Each number is 128 + 24 x the weight over its row's rms, rounded and kept within 0 to 255. Layers, rows and columns count from 0. Numbers have three digits each. The size before them is the row's rms in percent of the matrix's.

# layer 4 MLP down (transposed), 768x192, rms 0.0749, rows 24-96, columns 0-95
072:109096086129139067091108129089158113115201112148127118101124115126126133077120099138152115151110132139137122117092129095130105127130105101099088126128157110133149130112102155081136115111121164139145116123122131115128136098076140112107130096116118161132160133115116109090116143129110140159
106:093121130107135125113124118104145153122152140124155117110083112144136139156114126121112149150178122153178134119167163144121163141154136124132162105157122153122172128088170115093106151132110152096147095105113120164091078122098082142179148091105110136135109171140094131102126120178114139112
100:130130132108167134128128123122149092168128076176161173097111108109140111156123089126112089137130162115124137101095108163118178158097134134099084126148125131203158120096117138156121112108118119107141154091150154158109139110138110165138191141103142130149143106127177116102146104126142086118
110:111079145094116144131159139132074139151141139095108132139129171140161127116166122135148128083129099106165136140149136099135143084102163101120134149120158170105138111119147137140094146135151117134054159163123135190129084142132107073163141131125100110142148105155108103119118139136163143115
087:146131094119140154159158151108108127164099142110156122139167168163116126150117095140114165115081184131170117143137117146140093094102093108129163128090125150156199138115138136161135127152127148130122142124150113134144148134126091108112088164129109114126165107122095150129141143125117117123
101:132124162127111176125117131136116122119130124113086143147118139125157109114120125139098149120113124096104117140125138142102142123119137082139105128115109126175143101124131126130128151113124104144152100122101121122139133156177113112136159174122121145078122128088105138142142150138164130123
096:085149095123156078130101113153167148149086121156154124131153132156136137124181091135125147142140114142138141161124106132114161123141102131169089143137149174184126150137137129121126058104157175120106135131111178085156139116143120143157157118108101116154151145089109146160138111083146107106
113:122174118157149135125152162125106130159142113158113123123127111100156154101085141140139098147156109122122115145141155140145129125136147105110150136118130094134065182131098112135164121158162125107129156093133138120107118178127119114099120143127125183097163182143123115102121118134162106152
093:117164116130102145123136115119135116118144112117142170142087158121123139162123100117108115159124118113159153116145120157137184120128057146119171086086166075153118154158127114114186143131126161088161104134110147145116134106142132121130137095104105129133153142119096075126125107116072139140
102:134113120141167144122134157126117134125171122130099137166145128142120125095124135160107161086140142123102167160071131075093142081123122143136156127106138111163134115158169145145140155122070156163102096170159140146135092139120103158125203109153128160147134102185156137159150127103131148097
103:090151114124135128138139120131120142096145106120120155189106090129123129140144118097113113177122116095149116131104156161097158100132113106139144145134109140141107129113166149094109141133125139151149171138126161091070094168045117080149174127129078146101139095122141096127127131171099169114
103:131138120099158154140121140144145130140104119122093117179127104107124122119133162135060091143128119130154104134118145085078127145117110145097107136146118111166098133123172090166165119160104163097161153170121118139079137096114105138136112150149114149125141121149147078099129139124134141122
107:141112135129110143074170123166111125109127141116141101120124190161141109161135123144057197133097126106163121157107127099091180129134116148099118100108143147144125144163136140163168123108137119126138100097140144105156112123124151147138135118190120115102126138085119149152082131158138158113
103:100094127161142137160093133124129125128117118145100144133107137127102169132110148161145114171145114135131117130169116108125105134155130118151134117106126149146116132129124117107157145159104114179125156118151159162147131116094123138199164115118100177086115093132068128069120080113139159141
097:129148125166136136094153166114151144145110110139132144111136161097144104129161098085126129107175151112109133135135126115110093102105135103110095116124137149134134083099134119131087109137133162177117163112127130151107137111103132093135091165109131195117196146111104136129106126093121113163
108:133148116141131104137166108157104101121116137117113163099147143135106113171147094113114137129105065157191127098109152126145089078153149155177137101121167115147112099155140118150162121128128180109150138136153141143124143125130098149135141092175147126150144148141084164115148112097103079109
103:101122113123123144121108130156174141107120137109107102103122131146136122116116118124098128122095149146087144152124143095130175142137124140144091122156155140160162123120129119090150129160143087154105186121110160120090134123147160095119109112150093123070099143145145090146107113134096115125
084:129125113110117145092134119166115135082134132099114154144112137129060095102138110130135159169083104065144148080111114121112150111099137118159147118165122147169124115128137120121130165115133150103144135133090159193100151137106058111138152125117152119118132109132125146103120143131124135147
094:134102146088124130093089123133158092148130081073083122146115099099137127133115144122115121113110103098064114099155125083114143149105103143122134160137135115123120154110115105122115125154125105144143152096105118121134133143156156108160108170130173132111120097146102117141158125130070155149
100:120109134141139167110104148135167156108162145125114105102135102085127096142132140107132090113187124118088154117126101130100142139087134091155179136114086139130090119153139126099131182101108093169078134109121104123097099098133120106129127157125111145136108135150155144121132108166167122112
103:116113114159152125121114151098087118150125124125132127125097141118170139147114140151118162064076154149155124144135079114101109115124197183173129154112132128113145129114114092118116070127107181094134129124167166080134147113132134096097165136152116140128112143125142118108068101104127139086
101:126121116127158108163122137191153137120116173154106056129128120121113130137139142144109140150071144158112131089115097116118141150130128167179122112151139093132178122163131107119124158163097093128118145136105107117115118117154138111114156146149104155101104145128092123148096141126151097139
113:105117128111076131127112142138114134138094149113124173169123143136130154126140158129139155089115150153133107120153107118099160169159113090139131125139119134112142086113134129146116166142161109133087123149083118124130101098109107141142177126074119164094131144100128168084118103109109149081
106:129132108172147092116108170111153102150125137152126146124112131121145086114055133127119140108112130092129113110134115133156133145156140124129099077088101180096117030147087123122121116118121099130126140130159125129149132093109159121147145149117087136117140141114113110104130109150140129162
099:117161129112153128088127120134150153158155103124146093158137143129104110179123138157164149084145089113117143106106132169113137137085107113130141098148106115107114101119092141142154122096089170120157115166156141128165137164141125162158081078125159099131110110099146167145108129103129127114
085:145195096146174121166116179141096096151136130139097166176136112139138134133139159138181130103166110098146143108142146129120131116127109132168121129131147108111130107153123137092112146136126108140105087118122111131121107128167140146116154098172166070156153157126105096123074151125099154100
101:122088140155093140080154111126124154144094131146104118143093122167098141162114114118126176143125124151141157180132112087105110151108125152127122109142119137116116134139104092139115144105152126131142132099107124110166094149137161130124118132134147150123098098086136184155142161102116119105
102:127132127105153118092124117169148081125159106116151099138100150119137164077108138077111114132094110147155115154094117149146171109136123188117092105110140102128138154129070100113177140109133152137101181146156139129148135130127121155141114105148135135113162135116131102113122139125109116136
107:116126124084076104097105099132119102122100096116110076134195152141138174111155132164126105114155146108104099113156148128123163156126115107142155108106139164177125140133068136085129134137099150145138113159097095124131155103135098142098123091090120124142138143156087126125088066156118104113
133:107097118135173100104139135133144152142128114134128088110124063097159094132187128173139144152097126115092085148120190124151104114117137122122099144093147153152081068085106130160086148119115127121105131129142124113129138135154134084124108131123122150131123127132151113123121180113140177137
096:143093119160128157086146081163112132155117167138128140097149111138133148092141142115131157114121127108134119156144113127124109149136120125146125114151100141129118118144123118108096082140126146137112143149095136082153113167145085121110094154125124110135112150108107120183112110129169115123
084:114120102078134117098125160105121110123126150132088183157180136117103159165109091141159138120120126138183147067105132115105126066129112148084183150098143138131104150107167136132116132150118129073159121150135138121137100136113137130108135137138135113144105115082120145130138138123107141122
104:095117106122131138105111076094119149122182141113143115168128120174105139118131106094088133153092124153146122068118148150190144132129100139137114129143151124129111120135104151182146086129154102107111142158130150179128095143122104161151118124120095137097092111148104131158129139081135123170
079:158128151107120144114146088164137105148158134121150106088149121120123079128147111134151138181139181116141118123145134114120121137090135133129121220156153108154144163136135135103092170132116107134104165102105094127129138144170143141105066136112112118084123122132090136134166090133141095159
091:118141118184174133140118139116162172117135123134121132121132097150143115090101143141145147149116161101127152121126169139136155137147103097144124142142138147092117123153116153146091156117124107126115110115185148123135125114108156135095140115161100122122118149088171083162134134125094161099
094:136128096111187101139099167119154069156204115137127113130160165122084114124156119162125113151119107114145135144147122090111094111161130121120136156117144097102137126098102137147100145154141120121116122139144110143125127119132101124150114167103116122114128070178122134138162121129170087111
088:136131134129128126155127070118146083150081104157108152155102160081113138124180160083139100121148155143125112141125104151125113106106104158141133129127099078145145085070145138131163147115128191117157174117131107126155139138151134186126136137131136122118136131082133106119140163119140078142
078:136186101143113135122157130157062141128089145123122072114096154167155104092152135105136149118128121142135133131141113171106103103154131092125160133134121128094106082120169161152134123164195147095140119141126142110142095141105108166130115100169138120097164109151113099185168147131124110155
102:108088155142185123166105121149130129137164145158170151100103110132098106078129108144114059141136109090173111131095127125140132107124163138141133098140132106127103136133114097105120127094105093130128109106137137131111155152162109140150142123110159135123090113132112103107156108122120110151
111:148084104148125133131114173122151126151141148134135101151167161140128126142147143129151104114132111088124099106104116124129156106162096109174111110104114106142130146105122164134104100129113094125149145142187158126152110100106132133105111130130084126143122159131120141117105140124119113149
095:102136136106120138163146158137109093120126139139163104137160115095158079141133133128128093077113124113145091138146095115093124111086126112144081127108168087093133130102142124116127121163127156177127142131099124178102189108157100134138137125107087137119092120112128149143142061134161119142
133:109123127095117105103148107160119088133136137133111120121140124104078136091121099125119143151133112111143135116138144112104129100139163149160128167171138092100121154138134136162093089134179120118139103132136111089128153143157122084047129135136131078101161120144165124116091130104100170116
095:128118138096136111134121124140112149139104092124112126116109161152135082097150148128111159134108143100094136103101119113085149123108139125126115135110074115139153123059130148116131126132138140151161111101102145113100143112148110107145117074119114145112098110147121123146115102130138112120
109:125156155123119137130133071145128058178108117167110133120087117105145105064140111143116139123123128149158121153161149106122124159153109139137115100162125128136122164127144087129172108149155134128111135103102136120108105141112137132122120128139145094114063156124137133120124121099178110167
114:134157151120134136121182089148142104130133131144158124143152149086123140132138098128125138113100144117113131131135075107117146162092133113178121130174159102132145111149125148117126141140073126100131098149131097078075099120103166127128087118118080125139101158099107169127160128165130110108
113:150147107138135133125152083107130097111132120178146157117156100117134186115135123098091109167119099111114149091137102140171094145106155112127166096119138154124138134161144128152149094117143148115137084141170156124156118131110123128177125143148124122133146148136098140131154131149080070130
118:139099128154156147140104099116124122167110139110102134114130126123108114117132146155160143094161144146126107128149124127104153141130108084152111141128129104141135114158163149114121145113154136181043159102129094138142149115144113099136146125058114163134079125095134142121105164107118095113
085:112153147122125128162163122126124075146099156130141165140144131097157151185171148130112188123127131123128134137141121109129168136136144133125146089115101111152162131176113155158140159135110115148113116159114114145153163091116135168127173158130171139147157104166131122107095120109164101151
094:151114125136095137122135130124162169128121133110109136111182141097118099095141156118132145097123111157159120110108157129098137103111142135103142114138134111167110104112126169133145182140149102144133125134113110090143156115180113111112089137169171142144115126169148112173120152117139165149
100:129126129111134135102141116141147102133142125141160135142141165134124149146132122141080126187111129123165145107094138122127144130124092150137137158192117121146151113108130163144136134124138134098125130133179136166125116123108194105107143133125100145128146133107181114151144149130134071100
094:127136130110161147144135137126073115132121131161088178141149094146149155142156102092100149141139122127123128122164120096102147119148123147145161135125098149170114135107152078126111140107104068118132120120131167126170123130171104124104143110139116152143121119085113165127090150124076097123
103:158130131086090112127155114136139162133142156115097150147179094189103128108134095120118122111145127082137131133136132112137081121140119127120088125154156167182096121125091071145089120161159099108146098120045106101151093145146113088110126140114112131136113105144123170133089115099092100152
120:117125140113144133135122096158144130096155122130164119135038104112155126155143122113145168116135120159094134136164104090075125124118156102102131126100133149099085188094151116150155141180102124150174135134109162155141167118081142131173145117144116168160143103155120115110122106119084132103
117:095062137149131135124115109177075066116080104133064130126149155169151109126150140120082178082140100123121136141081131079153124134107115107113096103148117148117131131135133139135156154092109140145134133104127116136117119131119128132124109084095111161120110114103116101097129137132140168135
103:146117144150130138144122137155134129117119093126118185149132156139152122132127139157123111090138126134140143078156121108138088151098168131062193098120114080129153117152153073121139113120106122108133120164146112120145164124154128147152151135174131114116175095097107148136140124120085145137
104:138132132139120150123138167110100127159114128164077163135091152156129149145121126078167138149083165090120112083128114117138130132142144146133104149096112108137136118172157089110134106115131121108070111148135076137144072104100144159051114161136078146101125095131141134134137138120091166131
103:149092127115161136126118099125128133114176087104128132161130116128118096116142094154110123135097101095158126133100167098119138108098155130140080105115150151142076121149120143113168100097137148106126136110142160106135184114073111126130123158129163161088102131155169141119158138105145166127
097:149086116104127143153135099130140162126069130132099115164141114115123156147145087148086133128157128127110114126105136126162127148076179143175113137120132132157122101182102152111139155125143167113147147182112154111173146180088073092111173131114122115109134089165104125097111153109126107127
106:134138119099129113146151168116140093094116113116142139153150167114126170141108078129150076123140088144132151115138103112114113125112115144153122148133129179128117124139126154060134105124114143135132137086152142069083110123143142118126127178089110124098135118131145108132128140141095038130
094:132149130155114107144144165150174085164144109112130118123159146060156079127140154120110153156102113147175099130129120103160114151151149132127102169150144150097112102133170117160157193138151073097134106141112120106093152106130151092096112141149086109145099126087167138105122132108156123125
093:138109161131156111140158156166116088122123096122101121110115119100101081089141164105096101147130125141151097107091178114136119127146141131126102135138161118142131115170126111136105131177126137111110144107139133115101162132140145133126115121106126150098100105124116134170136161103116155150
098:146133122164119127116129163173133113116148063119100084109142139115185140139122128161138130126169092107130083124142138140163141087117169148130121124089098090107108083154121157158134093128137123179100132156109092097133177120114114131136159095129144139108169131117116150094129132139112124135
109:090129109115125132083132145094144107146148091106127150107165102118174154113146094122165130099110120190146152107120137140143124157161069112124106121111109118092148127164136167161144118126142049123168163080123144144109153108149112120137144112158139141126123152140115125149117114100127105138
095:153145118129109105126066139110124155162127109097095158109133108115141145170103139135113110137166133139136148131126089116125163097130110116143150157139127110132091135093117132143123160138078095110114140106074166156105137138119142158106132106097095162084085096100101132088102102159137120109
110:149105135138093167123142126116071120110104142145138154121155115179137133117132125143140122099101140107119116137116140131138105155155158152129090149155133091188134121113146101046097124100102117099163115177139118115132100147110153130147173146138101126153128096112145119084150078131082124092
100:189127157098092099102125142116132161086177144099123138131105149118080108133138175141132147178126125156142087115143110103106113139128118132112152131148093108140140123134151076121106143159185142112120065119149097097146129128200136157117174138152158113089141137111153107155119107131149160100
104:115173112107163104153164141141124132116122120132105093116153107129102115126142153123126101156115110102113070116124156117136177156145112115129118119161118111177105091091100141184074127149125148117134128117141092149105135138140123115136161149131110111100165102128129159109143140149112107127
108:132111130116104098095139108141149103147144157105119119099107077172161123110125105091087113139112078136113117139095140131111089108174150121110128147124149116149155135127090165163169119166143119122118108095110142110123086126133121142149125127127148109128117122132132073148137129131162144123
107:121136121156104116161133135141074122136127145133119183107070136099157105125148104144135136130100100133102136127138112132156116161124117178106132105193153142139124122088164125152119096135138117103126127136148111145075110135125101118105147064113076130108118117096153169099127136165109123123
105:146133156178132177097130154148137087166126127117133118105131131153146145167129144130139167129128099171121177111130112136162111138115099103144140179144140084133116138098130151095113097139102136085097138136168143121086123130131144093169112192109145116142121124165137162114076131123095114144
121:128094142123128140144123107089142111149053124137115114151078137102128095132138105123135124106156124151121155114109129152114157112110145142129100185140148159173125112150142101116112154122096111108104167113119163105153103166131084081133140158100141161099128106107103142115141146155092113093
097:101118141135093120115099142118094130139120111119117109130123127127122104120130130085144128138145103114101111136143106132104092091137156112139137158135169137102149131155124088121107182140116118090154151162167129185129156146115144178148110147169107127164125145123104127147134141082154165115
079:064176034159168084160034108162162168144098140164159140151133147143123147147174140132136141108133131159122139140116144142129117119128136116114128086124146156158133091167111116113126105115121132117191121112112104110115107139124149177148123119129132096128137117093164107130127120126104145145
# layer 4 MLP up, 768x192, rms 0.0798, rows 25-96, columns 0-95
106:116124125149130142109107117081114110180134114124116103127152116139087094118112147134152109137098129159106187155162066172149122101122168112175137129100137149079099150111111113138149102132096157123129094139118131099157119137107134177139107134118091103129121121123109102123142142110111111121
100:146107110126098114109093161103093184138129088139123120150126174133095166073121104119132147135129134163159135144175091126148103136095164128190095109121117121076113176136135125102093113149126114174118099105103125113148102125152155123117076077116123122152124142120093138134086106152124148103
103:149111111115121122134122138124175137137132116098098129150107120109120165137129117087121120107109135130148153128139096111163110178097159147121119158113117124143135147126116145170147099108094131139145178110166109108173121113121132195119121133124137167132144126101150139162103126149146138093
094:125128135152156097122152127138179110153127118123146178154128153071129094091075130100091109128101132141175149118154104126130146176138111149162151093139134118132128141143143114131099138137148127158142147169156136153099129117140180096140098113128146171151098132105141133125102112124158135132
102:068127098110098121119149107139137165110159132101123132111114148079132113081096121111136078157095115159143128157127142083138100174163126110109118099106156174114108130131166117159120115136123153121141112127126115103073161092101144125140107139131161152133095133109143143109136122132135175094
086:158088096146137132150160156125094117139169123124132142132104161150126099096114122121120115103164097121116098170161164098151078121122115149109121104159058088091126104119158096125162134127138124108109092133138127128163166091148093111121099125133143105111090137129152122111091125148159112150
101:157114109115125087134140163148108117140143132096181088138132142148157146112102175111072145124138081135128126135111153113155076133180089102093105116123122112074113116056127103138157115161129093111138148085133118099120102182157131138148121133088180177148116121107160151089104137131116163088
098:174103127128156108134127118123104145135127135124142126137102124117148110137128164119127135090154168142095106105113115090164138124132154154115109145122129143088157132151141128201141116158126115144124122099197123114117139150123110090142113154157122138136075166106155160118093157145132104131
103:114104138159104129103124128130121122101136135113122149099126142151126112107134149078148103162121116115111096167147147162141117141093147090156125140115095116110116151091159181145111118168118100102147114127146177111113140118103177104170100165111111119133105105111156151092158127146111139151
103:152124141164181130111164122107122107137126083114147135078111125116140142136123116152103141180150123180171118135129167140110146131157099121108151119107134116141174147130111091131200100164162132114117161149103088113167133106112124180103152154124099115171160113093124139123071186130158145127
107:110099109157153128125136154079114095117148120116175149145147116115110125119133147139184103093134175146146132145132129137151054146109101099136134132110134187048164130099121137108118087105100109131134146126124100161135100116102123111153104156139126175141096100098149139131133141119158182147
104:140101094104120099204124166114133119154158135111166128157160122143102148144113118095173120145133130134106105120109147126155084148102122140128094136124138134123120153134124129158125123133138158141123175133150113111120090085125145114133097113083110124146091085101186163125133089150159137151
104:154126096121114087110115151125081128173126099098179150126140097134095103149072113113146131140120108160107091135156117109177094136136127115144107145160113111108152144154109134092157130127124165128067140132130114106162147079134147137129140116140157126149102136108169158129129116118162113094
102:149133100110103124157127111137135129115143093121128129121115093149068135141116126152118141136111146141113210144147110098102092131149152137145119144129118089149171167157142128093164145149104101058142123133140167152125099139092150169101115140106122135145128116126152132107181166155112123134
101:116100116114144117083136128119112119115142089119118116072152112100077096126139166151107095135145169142112129147118094101148097141091120144090079147117137130101109136135130175115135098143096138089128131147120081125150135100117129167119115142147135151134126128084172164091095152160142090079
104:134104089138128117127112118112140105140134148095104138123138117129136103129102098111169165162100181134137130194082108078116104126133182072116126148140119118133089147140170127160128120150112109141100127167137118131153147139105122124111129182115179119176139114113114145090139147109146149109
098:146095120089121107135146111129180106106121106135157161096185178076099127113142161082121152122132151118143126144120120141147115083126112129107122135131133122156104100117128112148135111147120097101167145084100129102171132069162100133137083093112106103128117090124141103153117097122149099122
102:170138089145140082162142136140136118110127152123151154133131129175103133080162109140162140106120139124102105110136111106135112140103175141141115116132108147120168139150134169123106148126085133142131153145162143114172141134115129147069102136128132137149141096163193118090112134129134096082
104:119134130128118100104138121129155148166107117104133125100145111119111099145133131133136088160159150144124120112158137121142119141188088127081108134151132082102150121121118131131135131139147080135134149105168170092129123174168122123113095134103096134139097147154147135103141073158144150148
101:130095092103121148148125117097138089145146122056153143151174175139120106068153108109109104127136113154135125093103151150150099128099141124145116157120144134089160119092137129117147105095128110169135115124123099113128117129121139117147095179093110117152139158178144102120137100132087148164
095:166112133111138090163145134131152116106144116119152135118163100120148125120128090174135162123107135117082141123092140124135116168172131114144088136142084122146159168099106139117097113098109161131173149124161128102132140161089159119151125129120153124123124134158134147068137129160130161102
109:145095114127157111140141115115101104134120134086133141141114100152133161135129093112118145149150100157133123157149113138121087125180121105165140116117111144148137133087098088122112123115110152092134124126134121159126106092124158147162082074134134113142070128118135132148135120105131172130
104:170105121122121116132143127113093113132154098112120139129138105128157116092148138133087094101129141116089145098097157154183130170113155166078118123148130123145166146154133163132130089144140165138129146137144114093130112134076126171150116101107176130136112113181124133095145120130142114166
097:115111133117138108087125129110110112107159141116139156129140142139126147115163138118064073119137115151075097118143146103115132172118111161110136110125142133103141088064081125109124129127150123163146150058114143113151102092097133098088115153118090109129116138138124100111129098169133119129
092:147144163151130117107152086132150115106135127125128156141160130083153075093144133099095155118109115130153145148132141140147097128123125147130140096153141116163101128140153153137118113115099129132145129119122106111125126137145150113128144128134090119145148092128190171137172129128094178139
102:104121103088145109130144126123177082132152119107133166100099111100120122113097117147126139180133079098100116130125112125123089133132134170116119133142158159134123138110150110113101115168126103157164174101132130080128110164131123149178117111099104113096088119107143110104126116158156094130
109:106145134135153111161138169084133107099136135071134128135143122138153089112143140143141126092122106173127149135121095137105134103140149160114076116131167122109100129103121104156153147101131171123125132146120161123091111158115096141118113106106097103173106100119137100134056136119162111157
102:137125099131090134173174160121123133117159161104116139137080117126113163115145157135144140111115152138077111161146105124156103133086156126085111155075111129126123145109168102125158112089089135152182171104138113113178137131158152133173086085110154139123104173089126138124125154100115172080
101:108102127131145125072128133108136115174187109105143134144143106119131112076173182160104149148158149103126116143142169082141110129115170168123114133136158139142076093119147101128106137141090135100122113078109145110103114180167132124119097117152116154156121121159132113113138127167149167125
096:129074111156146101098121119112095125103178092123152160098105184095122107123133103145134123152183133123102171173144120169094127131141171149148150140119153128121117144162143129096177136141104090160099140119117129109118096161118124144141115140136131104136156114147199129059123123149101117109
089:118121127130155091138116118125104096142156074110147130083125112136134137135143160099091118127144112137129112109116103090136114127131130161147104115107133181115132134148108138121119129111139118139141133128112207125104119182140103132151112113123132110094146157193133121109125121149173132107
102:188107114113102111129128145113148153146153112116163107143172097155102105109137145119165118160151131119082094152138109128142111157141145114157090102163108117101129140158131119093123118118088173148156135141136118107158118156102116110110096090065127128127095133117151128090147133128133114086
084:102145131131139103136133133148140136102133153094151128148136178168132126127102184128084096098140085131152152119142110106158134100114137158113114109110117158111128157134154162163185131158131163107118092128184116108102156127096160118141169116140108172180115154153122123133090152124119177105
092:090099159121078110124150133140105108110152113112174132196130134137144132096137088118105131133140124140137144134093115090129115121130112134076154074148090104148133157146136122129158114123135121110134115121134131119173132143114120126185133114139123121158109101126150176119121107108134112076
095:106084133166117103141143106099109108122123157118128136122104088102145128129143188169121109174136177133115107124174097133135115148126160134175138118113128107116142153156124105128177140177110089140127118108115175114168135140140117118160096126121146135104111158129118108060127134137109174101
091:149115130120130108107135127107121142166160111139132121156138129126111090140113098151149112130127151105152159123130120114121092131111155124149097118166137124118112128145154145133104133126119133132116159124109143099174145165145125140133087140106123145147125077156139103119126138151139135099
082:121116139159119131095139101142145153130144065137165139131135131103128099168115128133129105130172136164194170094154147066177145119156110164148133122151141136131140143143139099134092099130086120131150150136139099165130116150105127150130113156099063124127119145108132166142147137159160169128
104:151085153165160111110138158107137129119149135116139159118153120085132126111111119136113118165148163094143094187111158146150145165154146121162136166116158113090114133131113084096136109161103133119159183128132133118122130134126126116103097146057118124123108083118141130121112069143140153130
105:129109127141135127119123121116108139120142108120152200103084077069176133122086136122115149140125133157159147125137153155166140131150141118104094101169148152133151108139145113160125093177148128141096169133131124121145091101112155116143084116168192153128167106181158096135116120123131109122
096:170105118136162115160128106095126105111137132094099179120091158077147115119123093107110070144125135134130128135094166100142125174145142135132102149113132138114120108164136106160133128081119076096115168132152091123132102170118135100096100147094118077111096100143119145126110142155144153119
114:129104145102134103161150121089123160152145130107168150135144119099085141118139149117163099114157120131140139143151153117123137092161134110150148145130089115112160145146180135178175112139100127148135092119149148076103097132114185158131112111110124135163111102119156142137172154151141116136
099:118104136184100124104115198114148124130138090109172137125165063128112178140098116102129139156150142128144109137152155068167114152086134099139106154120134142137113135206117118085145114156134156135089130206160109117150125110130113152143122164103140097135099121127157149138114149121150168099
103:107088138146129122115135106101145108149126110114119165104123107118115138090098123130134116176133125147109119153113131110138111148157155110100151065101109113110145091145111107162082106157168142128118147106136149102149085159134167155152148116156096132117126112132113130143114144122121138151
107:116124109148136124100128177113110073120152125132090128120137124114086082127127206152173152149142123138146108144105119123181096114108143152110118082103160156087106116121147136105144087181125190144123144124151131146164128134074120127139123120125114133151106107166117081156077107135122136113
107:134104135109137105113130106157131115147147114118138127130135135111136095102137156132163088177124123121099100080137115075160128101118159096125123119141106136129123159130153125125131136107120139112112134119141122142120154142084169151132107121086169094102128103169142110070132152128198091119
113:113134112142163123152121173099124132096160092114149165129145121137133168116127142097100136144117161106121127124180126124130090150100130104172081132156104125130121164094145104109072156115101113154125125091093135110116167092130137173142106089148085154162154092124122118085124120121136115135
097:114124118138156126107081137113108104111139104129122177150151101123131073136106105092143076158137130156143159132118119121133159153122129139157121124084104161099120120138162124120132118129092110130119129136121149083096146150142087085139119137125108127125085121165129099136104098181155140141
105:110109152080149131121123137099182131116161125102160128112117156153138085115132137152103133098105123156096130163121126156135108154150124149144166082084127142108145157118132123124086064094095104144149120162146142134173142097086154144135110134133109165147134145111157155109180074139107145106
101:133118115137129124156129153131137109085136147124166119110056109136146153075115111111130122098158158155118145082154116082175104115158141105152111163161073109105125171126120095129143128126079142136132126147113134139125101123115137166130121150141088131124097123113144109122105146152178127116
096:130106149180162117111083147141108099097148122131193113099092132143112090120110161162164131143130140166146126154140135153143140113128121143158123116111136098083144084146110156129157133153116171110127152107113123124133180107147146100133143131175168093106133138120179129111110133166119162113
112:138113115106126114108095134087091125140121135123141147122119138116108107086164158140124150157126119143088120116149065153125156129112135106109121147116123168111159117105102170122122119146126139126141172132135132108146157127088120135151099114093091130127146130132145134083146100152146148145
114:119141109120161135118146126094142135163137142121164119136134078144130116116098174136120114119138142142115115142131141112150118107149160135151142140192147115127137107084151103140100101105102112127111106135126132100140134092089096116139087112162126105158089129131160157126140097132142127111
106:085102144196112077127150120106153120109148106095130136089102078092118123099113125150172128157107127196144156114088125135169158108157120103171128144072129119119190134142107107173153123124119119131143136122104164127118120101130151125119132096147107124133095119126112110153135111174118148082
099:113092119102117118104109152119101126120163151125156130137161077120096113130123089143111130105148146100160152132089149116108155111117136101108140136173133160103157154155119103132124096122127155117111123101164123132159138110119167131111112100150068131139134122144151147112115140099129102111
109:147129111171127129135135124111162141142151085118151134112125113111118142126082152167073096121116124166147148119151149103142141143120151108136160094149104156130136137124145161137156120192115109133138132124106175133155131155134136113142102156159122119160127166137117086116117172147166129135
106:151135116108136146147121103105123144109154158102169152122159163076124096119148130124083142122139137125127118146167132124116151175177137173098128108129102127102138173143157135141150108117084134107135104169110090109163080139114107147137138135151091125140082156138118108107137112161121133093
104:145122148185145080108147154104138104097152163115149129114167141129118148086096130152110103099083177160111127147152150140128086169122126120103138155127151144111136186151130107112162081103117130120113141143088118102135122153163093126149114171085139168182139123146137122152141122112131196089
101:105108090131149080171164150081088126106150097118113131146093114134105132099090151160157184116111170166132098130115162163127138122131110111105107167120097135106149155095121100139198144125137178133167092141151112129138109110127136135162136113098146147124106164132175168114158119104157128146
103:060118155156133133129160136117130060154128164118124126137110125110121129127139126166132072155084151125115138160115142110092096133102132156156124126140172106135151150131113116137166087102115140134121164146092181126131118129139169120127081121083137162123120153149134102147148095154137110112
096:143115109107123087124126131126164134123156128106114180114147123133131148133103119161138100108114131151074115144142108081172144143166110160147134111171141116132093149067150125126153107088097107101123108141102161068175112103122131135163115146132116142128120165125096108149085135139122110130
100:113106116131148114142143126093112108161137134129167156167142089114103113123124133110156087130116131129128122113148159111146121152163103127146098154153096132147092154123143139129118145119127122097160159102170181127126142105117154156086103162129125137144072086124111089143148122093113126132
108:141124118132114078130181128119124120153124106137105121169116145116123092086061120113115126127132095138149136131145104118134126139133138103127138111132140165137089133102118128123164108129140138156134120150178124121155135123092146116129103088097134127134090140096192104120122118098139181126
097:138104130143111111104157142119144119135152139119105144159149136151058085093167167106166143103089120129047128127135131096143134128135144110086146103162130110142150155129165146120139112095093109130133160138148164084120133150132126137113092156158103136126131122161139126172132111126159148142
106:132115134114122124116133126114120125144151103121119151131097124176134082136155121141087094133155146161105126118085152088122088103137099119100070129118076112174138112091080086175174122155093149142137140091160161124172091106128126127130120108150144132143092135150116152151131181113110098138
097:094102133114147133179136126109142079115137068083124103076146122111108158110076153147126143121145150137128133131078172112116111103095112095072114080103086125110156098177133132082130147129107101109107143134115123118147121114154136087153113136092129141124142128121149154125114137112119129165
107:170103115111111116165122143137087088129121112129108117140079128104121162148146137158132165158102137125097168133119131161189132121153120160163123147128119124108186145154122097130105120180108162156118119130188124144155089153103129137147087105103148106130102184154161137109139098137134124142
106:103139141116159138167119129125157086118156100115108126147122127089072117100083151148110115149155119152150098169092139119129161104128124153127114134123120116091100161118174119136121121150078111122117125108128177111121184130119180117138128069094143135141141142116126109104085128140118140129
104:140101114110124147109105146105134109106155134084098144151135117144135118139114120104130074150120128143143052152149149137139150124140112138143140136142131121127141135102078144142111102132133177085135120128116100108160136130131193138125095089136136124122123112105155096086193129142148175087
101:136096120106168121114113142130149122158147093096151085168147101143086116118125163151133080119134093131133148155154137186117146144160113149098145089128159149114125096092159142112133101154083134196112159170129149097106132153132136159147136159147126101094149148113130118121115150109163135157
117:094103154177111088119154118098153175147131082114166139098114167123121115103105139154134160138145131196137129134122133101128120140145123147101134096094136122126115138150097111151109113135123146138109085105160124085129112143100117109161089172159126156125163143146128130148137124113143112161
100:161129132135120095121153135109147100108155112128177167128093103126155135129164150157115110146144138135081145154129140135122132125099128163133144121140150101161174120176117147151153129112092102100102125105111141072128147096132125118108119142084141188142115181151163092145146111104104146163
068:215095219115106163096227125095119113080158121101126098125132114093112112124099095118120120168110099118147132150116134107138127136135142161162141139138103079115121142120143144113131141162133119111050130167151170122125133135143109075121120150128117145144125096127106155100153125145133121121